{"num_hidden_layers": 18, "head_dim": 64, "hidden_act": "gelu", "positions": "rope", "qk_norm": false, "lr_mult_o": 4.0, "lr_mult_down": 1.5, "warmup_steps": 200, "decay_fraction": 0.568, "final_lr_fraction": 0.05, "batch_tokens": 32768, "max_steps": 6821, "dataset": "wikipedia_en"}
Each number is 500 + 40 x the weight over its row's rms, rounded and kept within 0 to 999. Layers, rows and columns count from 0. Numbers have three digits each. The size before them is the row's rms in percent of the matrix's.

# layer 9 attention output, 128x128, rms 0.468, rows 0-99, columns 0-63
102:478506496462475486494549461480475372517470475556522485543446426547529485491516463582494508482437415448547552534501535501464461528515475537505515550493552498442480572498429497507506515570459483
111:451476513460524508522553554496439503544484489517416518523513519525498424509512507479472441501500495448581504536419534508496502532489514522552520472522598503540531587477533506532502458534437571
112:471550504500543485495524511513535495470622461494550479518444517421528416498484440509450507487527567548482500495515462471478468507492451454454477479471413549439466515425472433503516539477481504
093:450535480432478406509481541458479493495482459452458448490378513466533458512456468517510477475512471523525485523532445514502524448497539540441490459475563602509508498437582502471532534475568463
091:542422503477511475500447540495456534482542532549527449521514501464529501509564536498576556454397566461501478453493531506505569484442474484478495539475467568552432449516548521498528488496518477
082:471437564481520506498540523511449484524510423470477474517502500500506510475543459534493497550531530495559476548471564453510526574512435461464478487511525481518445549490500511396568542531443507
110:471566521478498480520524503569509464500525554523512507504518513468487518499507495464576516541526452416552476542400505497540458587496510509477553443507584445534501535432499478534507480544450420
108:457463556415555453502429484479557545436511541451526438514386507518496507512498542502501518538475523517525503483537523499485504423491509436487517474524528508502493503465516549478523460499566500
092:543543544487459496486511490558515494509470473479483558414488456493485487534494458440527492541451464511500481434590494502486525576547485543443522487572547537511494528457450524426488500506510506
088:477517489439445433506529488435501523478502508498483448496476481502502576485441469525547510485465538445495451480528449487516559497479417445507516481405499578526484491456492473457498518432455546
091:486500429526496474578511467492480486491554482415624487492471516460508499420501508545516500525495551486515570463475479487476501438598525486520444501484479486525573521478465450505419543482453519
093:461500492541444468483501458482517539391526613544480560561478484471544493464525480503541406528516489506499511561422503494576464505514451513503563459524483454503471482504471463468453473443514503
095:413481550467545447521467539496526488520489502466473517471471444503508571491507495493426466557508492497568532487472493514441480548514413537500488528523550489517495447585583549484557435468465470
089:435397566542406442473530480522515450520486538529490537505544549511490453538487501476473530474452481491511435470491501486516501534514452465614434515460451487501515502512514473487449501508458490
102:507471482489421531470568501489530555477489545451517475541540427464429479457462519430411530501488486557546542598576463543529515536548503478508481482510476472513527518441540491482502501526466514
093:563550465495433533487449516543431489498557545548459429515531459537508512503483478504538446477536585448472487563527419499542544482513524440520453493495492526520510559539484410511517478551507532
093:487461488584475489501550502514448526442454428496534487522509429447452512443509502519574492534486478522555498494492448480577517515507448468536468496514447478574568444500451554457535531493497487
097:509496549533520541567462410535534432554515413474471505447574519455496472390532524512431487524588462471562477513492504460544475540473466544515498508496454485489537490504492509498495487598549524
099:476446518542526490492529506473490508526468494430478533485512471504490475541427445558473495509551568561421446486486476506513538526512515436485480487463454541476578475549508521499446535464478443
080:478532517563522458545489527437512546503583439543391542479589577516515517411510481542563440504576492568515526548535478460428509495476476465512515449480525533460421484456463504514559494455503440
108:530527510548507512499473527477503525555463500491531476540525533530458548604523495503512583462399497462438499516508594547593505513520544507519489528500548418570558494496481509469550464513488542
106:524483487466483447504521471519457456564497546529512490519507515485496467545490540469515574511423574524513481567445542490509510552544485568548467487558454522502497501507460407467502496481478462
100:493463540530434447502559470479509474511509526483457504517536508503491489476530468450490444515475489491455508525546529582573482498486542526540508468489526520459510552494499526480390469533488501
092:558529555487571534467505483495507454506578451550483507506465485522570479562551515516423468504552453507470467515500528418487563571495463504465538503536508489445491538473517475445455477523516452
097:412487489422529473560448506522516516518536490413503455529474497467469496498450569493435566505544531552540558552552485463486491516482473571440521482507500509533503465490520514498594482480516489
102:528500451596516469511463452477470525440490494508482515518512571523414432488519483573579487491516477481525426502430512514523516474516470518547503469549554531561549497450535479529514564495542508
097:461447594523450511515464500481479528522564445462557509492485535457403431543533491519442502472507451443456472554457504558480501445451475522550467517497506425498528491475529534488518405518515477
102:491441448473550537468544570565511518456528429486504468456460484450500562482472502473480478475474572503497501453507521542505526444477479438435563511529502573537460525482467558503421502491440596
102:530426540533489507528439543503436543539484504518475521455452503483452518537538515483528481513433461537512482542561474480464554534576498531532450521508465482484503499449510509530452482497425498
105:477532501434577516497435480507498452516461494506490518446468500511466533480552546479450483546543503462485507515427544531455510550464481495439519512470531431579486485485510494549520465494521554
100:480468546550531581548457528547532454430443519500563511548495504551504504569531498497494507459568501464519497478513508486479507477478441497552535486529508505497528497541475526481523508461492508
097:478476607490573531472487462516555478508476504561599514481493490463545508484481525441546525467529474448539485515476515477460462447444496499516500420484539499500530450478542561543550495523456534
106:547443558526499491470512500486554487426496514512539517558532471539532463566493475502520512469507540480473477466481517509519473547467541396487402541461555460483482534530467495430543477488520509
104:499438472442541497522439444560549458506405422482507525498471522440515499515516558506542538574487462502576446489493534503496503492525529531471485511611427478471499441495510536519567523496550460
085:545491481545508499503517590512442496501504447514513487461483455547477556506537489522508479526488477570528505425599422536504548516487517449489481596477514531477434538533476500421456495485472491
102:497543557585514492501416536506434545502606501518491455503522506466479501497491522471530527477551589489504436554516482512493649462515533498502476444459452502469458514450484536514551537462492495
109:526534516533447471535540492530527428481479450482570495388457553484577513498528513505501496545461427524501479444572514465507440392494523480473522516452464496529507508485495469408423519482534465
111:428526496550541462493527551507480500512556497521556515456440534572537474507435523493572533587529541541502522463441495523536480463454548531509501530492479431502501494494475539530524540465472527
119:507413532543526492483420474506482517510505452530515508528446522485522512461544471533525464497473449584481545541485530466493467463510489511491492508526489570479458500522546488557482499501496534
113:450493422537450456501501492528445480431449468479471528566463477476485565598471468495485518444491469521542525486459471476507462490562472553479524559545507537500484500528521545514468523432491520
099:463480460500504447517515516507521477491509544522485500440513462472463549533425538464469481485420489553494525487605570561494400440486452529496473579500569468527486552500404511489523481470385488
097:479531439456525554498504565470483495563508530561514476524440483526573463509454458555433498487462508441509524527439517496466553530506509522457454564475491449504547510480569476481544483505450511
097:488507463451535470491479485498543490485530549545419496526512467522521539469468550533535510492515577586525515491471491553526556550575555468438470534473514497496500464460490478553519461508510443
110:510376534515504484446489485442522554517494458403465487571481515491539455531462496476555541504484468515492556471491501459484525454493483591471557519497513522500491483514551599465514474524442518
103:485470467510416477534538500487409493535489478465526553380490514508514590578441468511487489466512460463437503527523443475457540468493531565516501493495544473485549508489539513422502470468509552
086:558490538434523508502517510471450447562472551477442434512506519422506494552492466522485469513459502504448523518567538553518492452374558497444540512487498527443453535523483506488500457503454512
109:561549504520541457494478489508502494509480454497531509373516572552475554539530469480584486558462477543446487492516500498471441548452545495515473477493486461525469486476499486532517508496536493
095:519449576504480543489568468490504534488447491554514485499547488505520525483468520525446478453460416528479520515513536497554464472476501481513505491511533468538541460532485475467554481485539524
106:484529439545480541510476432512490513530436566521476519589496516491470476509469553529474477533518441518494433447504503471498499454504516507509486497583432444458582501533441490521517560463487514
091:455480536486499519462492506481513498490484433542514430539450496489521457490495471567489501491498476487548550464450516482553485520515524438485488546438530485567522474484597539499561475566563451
104:520491486454533524506465508465500474502442493510598456524497470431574471460524491521485453445453514533556561546550515509608505485501504386523540523467467531522540533505510437489531505508595551
090:533453434497555517479433522520526526477497438506475511521441553512512412456568496599535503531557553498481500443468498531490499430443477532487521519532507515536470437506506468450561494516500535
099:476553497555541573534450496582426498493517479533499530495477465475489518526482472506516450507560449543519472474500436468450523530523473522456541498518477536441509528456483514526455525454541509
103:557485514546519461497473535508555491516461506540520494441500536562483512559456471504557502511465541533504507492509477531576401579472527483482577506512568551504528445482482459506567484424507537
101:464521451562511586545486439500548491465490539553427490560577514579546481542495495519443508479528541473591471473496566435418500471556439528556459442511492487496513542491478539482536501496423529
102:461537526585463492506488586518546436518563491494504554392491499508514467418508461503505479494509502588490569429517453531495484511468473554498539591438520522469494478544476491538413477502554455
100:453573485465484524511516543495525532406560474481478421515521483427475530515454522475452503469542526531473551502571490497547473429513480469476551492500557539509507556493476554567447506501498502
113:478530465478587449500452513507502452548512508446381489511471546554522519545515528526501530555531547518513477435477454492500533506428493521455515538539510503469489484516520484509496485520510625
086:435462509498510543513487537521414541527503548504410484447476457533520508526489494547456499521543459515477416480475432463525574537476483479448502518508454562520500518479524514528465459550459565
103:492462514528519464566541496563484468488488482471606505459516493511527501521541454465537481423493548483518561422509508456556419467499503437517494542501454540529558494528518521486441524524473509
100:556564504486472528525520547465545521509487579513526494551551466473476514423487537457523485517466504471522523495478537506488564586529540534536466511456531473464505540483467516489515508467463456
088:523548557538461508535533452445429488559488497482492493535516565550478502491495442535520468455540419399467521459509484431499525487525510506515566459420562514517504530490519481500428557503474529
107:476476495498509535520478526544469569579480516510507481521467446498477463539420529425455504493507472500534474490536473512512495555581515480430447534515461521486453520556509491547481509506494493
104:516521476434548498513530551484488533508579486579518482566561542579474521444535514468515484430527534471467559555467554497497511503487512465579434523508511479507511562501457467576561500499439494
108:509455488445478410444423487521483460504527527425484490492492566477449452509483491567570477520533505489490521490520450528428500466489569536520490440542570562457462474499509457532561550512547447
096:543558472554506543513571429517476499521483473544490539578531403491482550505532453476483530493431519459526460521460505531475478568548454491479465452485467456493508499522506509499438500493458567
097:538492475513459478477548356465470444553406565470497546455459473586469438537437514536452499576526560405429497511473500515507510516515553468500469475565490470462550476545520465447453454536525537
101:490569487433546491483510518495483504515515473514488427534478486504452521483437467504514435548486518478463494506472484497532468566495540431465482415485597502478509542477508434550511546503498484
108:464490544552543497483531508524487530488505544476522558456448525491419474524490503513494508452566502486445489433400492523515484522526524542473593437536493496458518441410481584531480493509490525
105:530539564436575546459458438551563471528456481541481526508493452454521503420409457522521500549496423493485483422507552526528512494470517562467480532471511516502465480507570514537515506530451460
096:521528407529465484464473473471543495470452545462470538414470508539491526595528485504463529482481528499481478448499468536460460420540555524480506538534530518468511457535519489533485452539545517
108:537539504480476493509481482573485578460532458496514557478520445411471535478568463437475529473430546493466475506565517530496470449516481479505513533520451535506522492527492568530452563533553510
108:521514549527456539534511502511448430512473424472483554476504537511508436445535517522511489523593522516465437517468530477459570469452497532513540458497426486513538505532424512498509569438533471
103:516493471502525454547433505464525485494477561470508480482483482531523461533504514498395464530468511531526523482523527487529446546480521512428397589538517521546430514584540425485502474474505574
095:506544507491508562471498480477545465552538517548517467499489527487452430462509557527399519520502502533505500471541540558481506510498516476493521498452462440479475551429554458493541476515495561
105:502488512483534541382550445537511489457442546523447526464469487555425531519492483504467517549499421508453464463465550522467492487440439513519540462569531528530439458547522493512444522553533481
099:538498445531436445486539542488506461487504468472531501493501546485507584520529458459546561463418516545557507474463468488535423473518552493511469555535476535461470481543532446508451500444498542
101:484499440552534511431523510487446476507471518535517443551469456494504503504499508546478520478485495532490554484418519496543514526532500529509504529537439478496525458535532496534531491498500424
099:492552479557492532524569542505535533500537530571473466538506545481536482425519535442497483520573491451521477512534485510537541481489510497533502429484468493403445509462541472500431482483510438
098:474463535517459401494465424470493529502550505509496506502493447502514552460498440507560482473434448510518496486518509486534496447571512475520439446438494593519563509505455575588479460530425530
093:541459516548563497447412485462574488498518448502516492442513493479519486485515489516561452558480540533471519532476522549485470541468430542523500491506496488501508453426484499428596418487477475
091:480514482502539479548475535553571465478500541491579526490512515523511561489411511530509575488504559456526484587451561543539518481484548488550472504562500523484455504545424444544526523492520523
087:507483439474430551516530508515560510440435438509430485538488465568488502517509511517453495531537461471516522501525517482466492552511442594512569561547577550497502539545478546503497490494489468
093:513468529595511438456491482498475524545510542462524524484480549482515497515468543538478473531504479582460515481558485493561498502474544403453612533491479479456448494517429450513431535438544484
102:504462464498462471434508425519477552486512542455405457534556542486519504576522480518518442525585515495429492479550439466484493482552541489503517446525534491473521521493531514487487525537477448
102:551505485474519542561513492484584508471415483540548524539540471468505556420456490482522503500482481469541534526457525522513492488538511487569382465493510470496553451530535507532539487485480552
085:466520474515476504509512477583491529440532485490527529511589508479484429521493512431490462449489496489533490520496489515461412483521482499545454548483494443503485582454483462492506472538567457
085:505534447521507516503485453505466533511491450480477484549515522505463481429485505558459450501550448440561476511563471453506564479547528445553477419504527521522517523492485481496465559506603472
100:559514460533467557446496453483499479481414472411545534513519513448468493494496479548496476504482514515445493477482555545525542413549584514532450502532511484478497518531506480464469534515536494
114:582538542467464482540479461538474518499482441451476481449501539432511552480590484425546512483554570506442450543536469443475506492438483452462438438523434554526465481489538472433495455447564512
092:538482483471514559512547576506472540490507518412512457535562489453531474517577479511537557479504582546505488513484467489532519499465478442505563458443469582523521545511481497491428459511503514
108:515488448497408521498571511468461555485465503510501456569518483557442488514546495488489490435477497434501506560577470518564532510529463489569494528497502479541524478532516495416488526563565447
098:521535528471451419434552548408525537463535495512480522454473453500518479481577473436512536530472495446472495487450510548477456509474488462489531519484541518503520495526530568538543502504536546
142:511549484472484504506457503456499467519465427477489519493518491402455520539502443519535506506420485513490468492516476567504507459504527503497512466472435477460540458464511565547517532533504534
096:456516490472515502461527487535466537533580514505438527624509456501552446525517541496486542554575474495559449479398515469491543581537526499449509519500499459464512587478536607508486478514509443
120:483546516475520469436526527557481547555544583561522458476493459536482544470503572491463528550461490459455523526548545529531520576464490568492532513453584474556429506507456500442490448515491463
099:530516494524439502514515407507469534550491542519465554465564504540516515509431512446463465447501500506482520540592488477520501470550539532531600441456471533472524470540484480570420514487541493
105:503514406509453521542437566504505498486490589510510496498487535560497510512514473466454490450466533447490573513499482507406511494579514523543417536540462488490445503538530418513478498472518466
100:395517484446491518477523534504502510513497627519557469496461442515574520521503555488464526554454496483514498544522464544467458507503535592523468485504497486439483460495526478453518523527567511
107:457525536426445585520453536500566493470540470493461518504496496508448435405458511494397499505548492467483467495508511552484499446550466499543457427433526494498440516474492437510439511541540546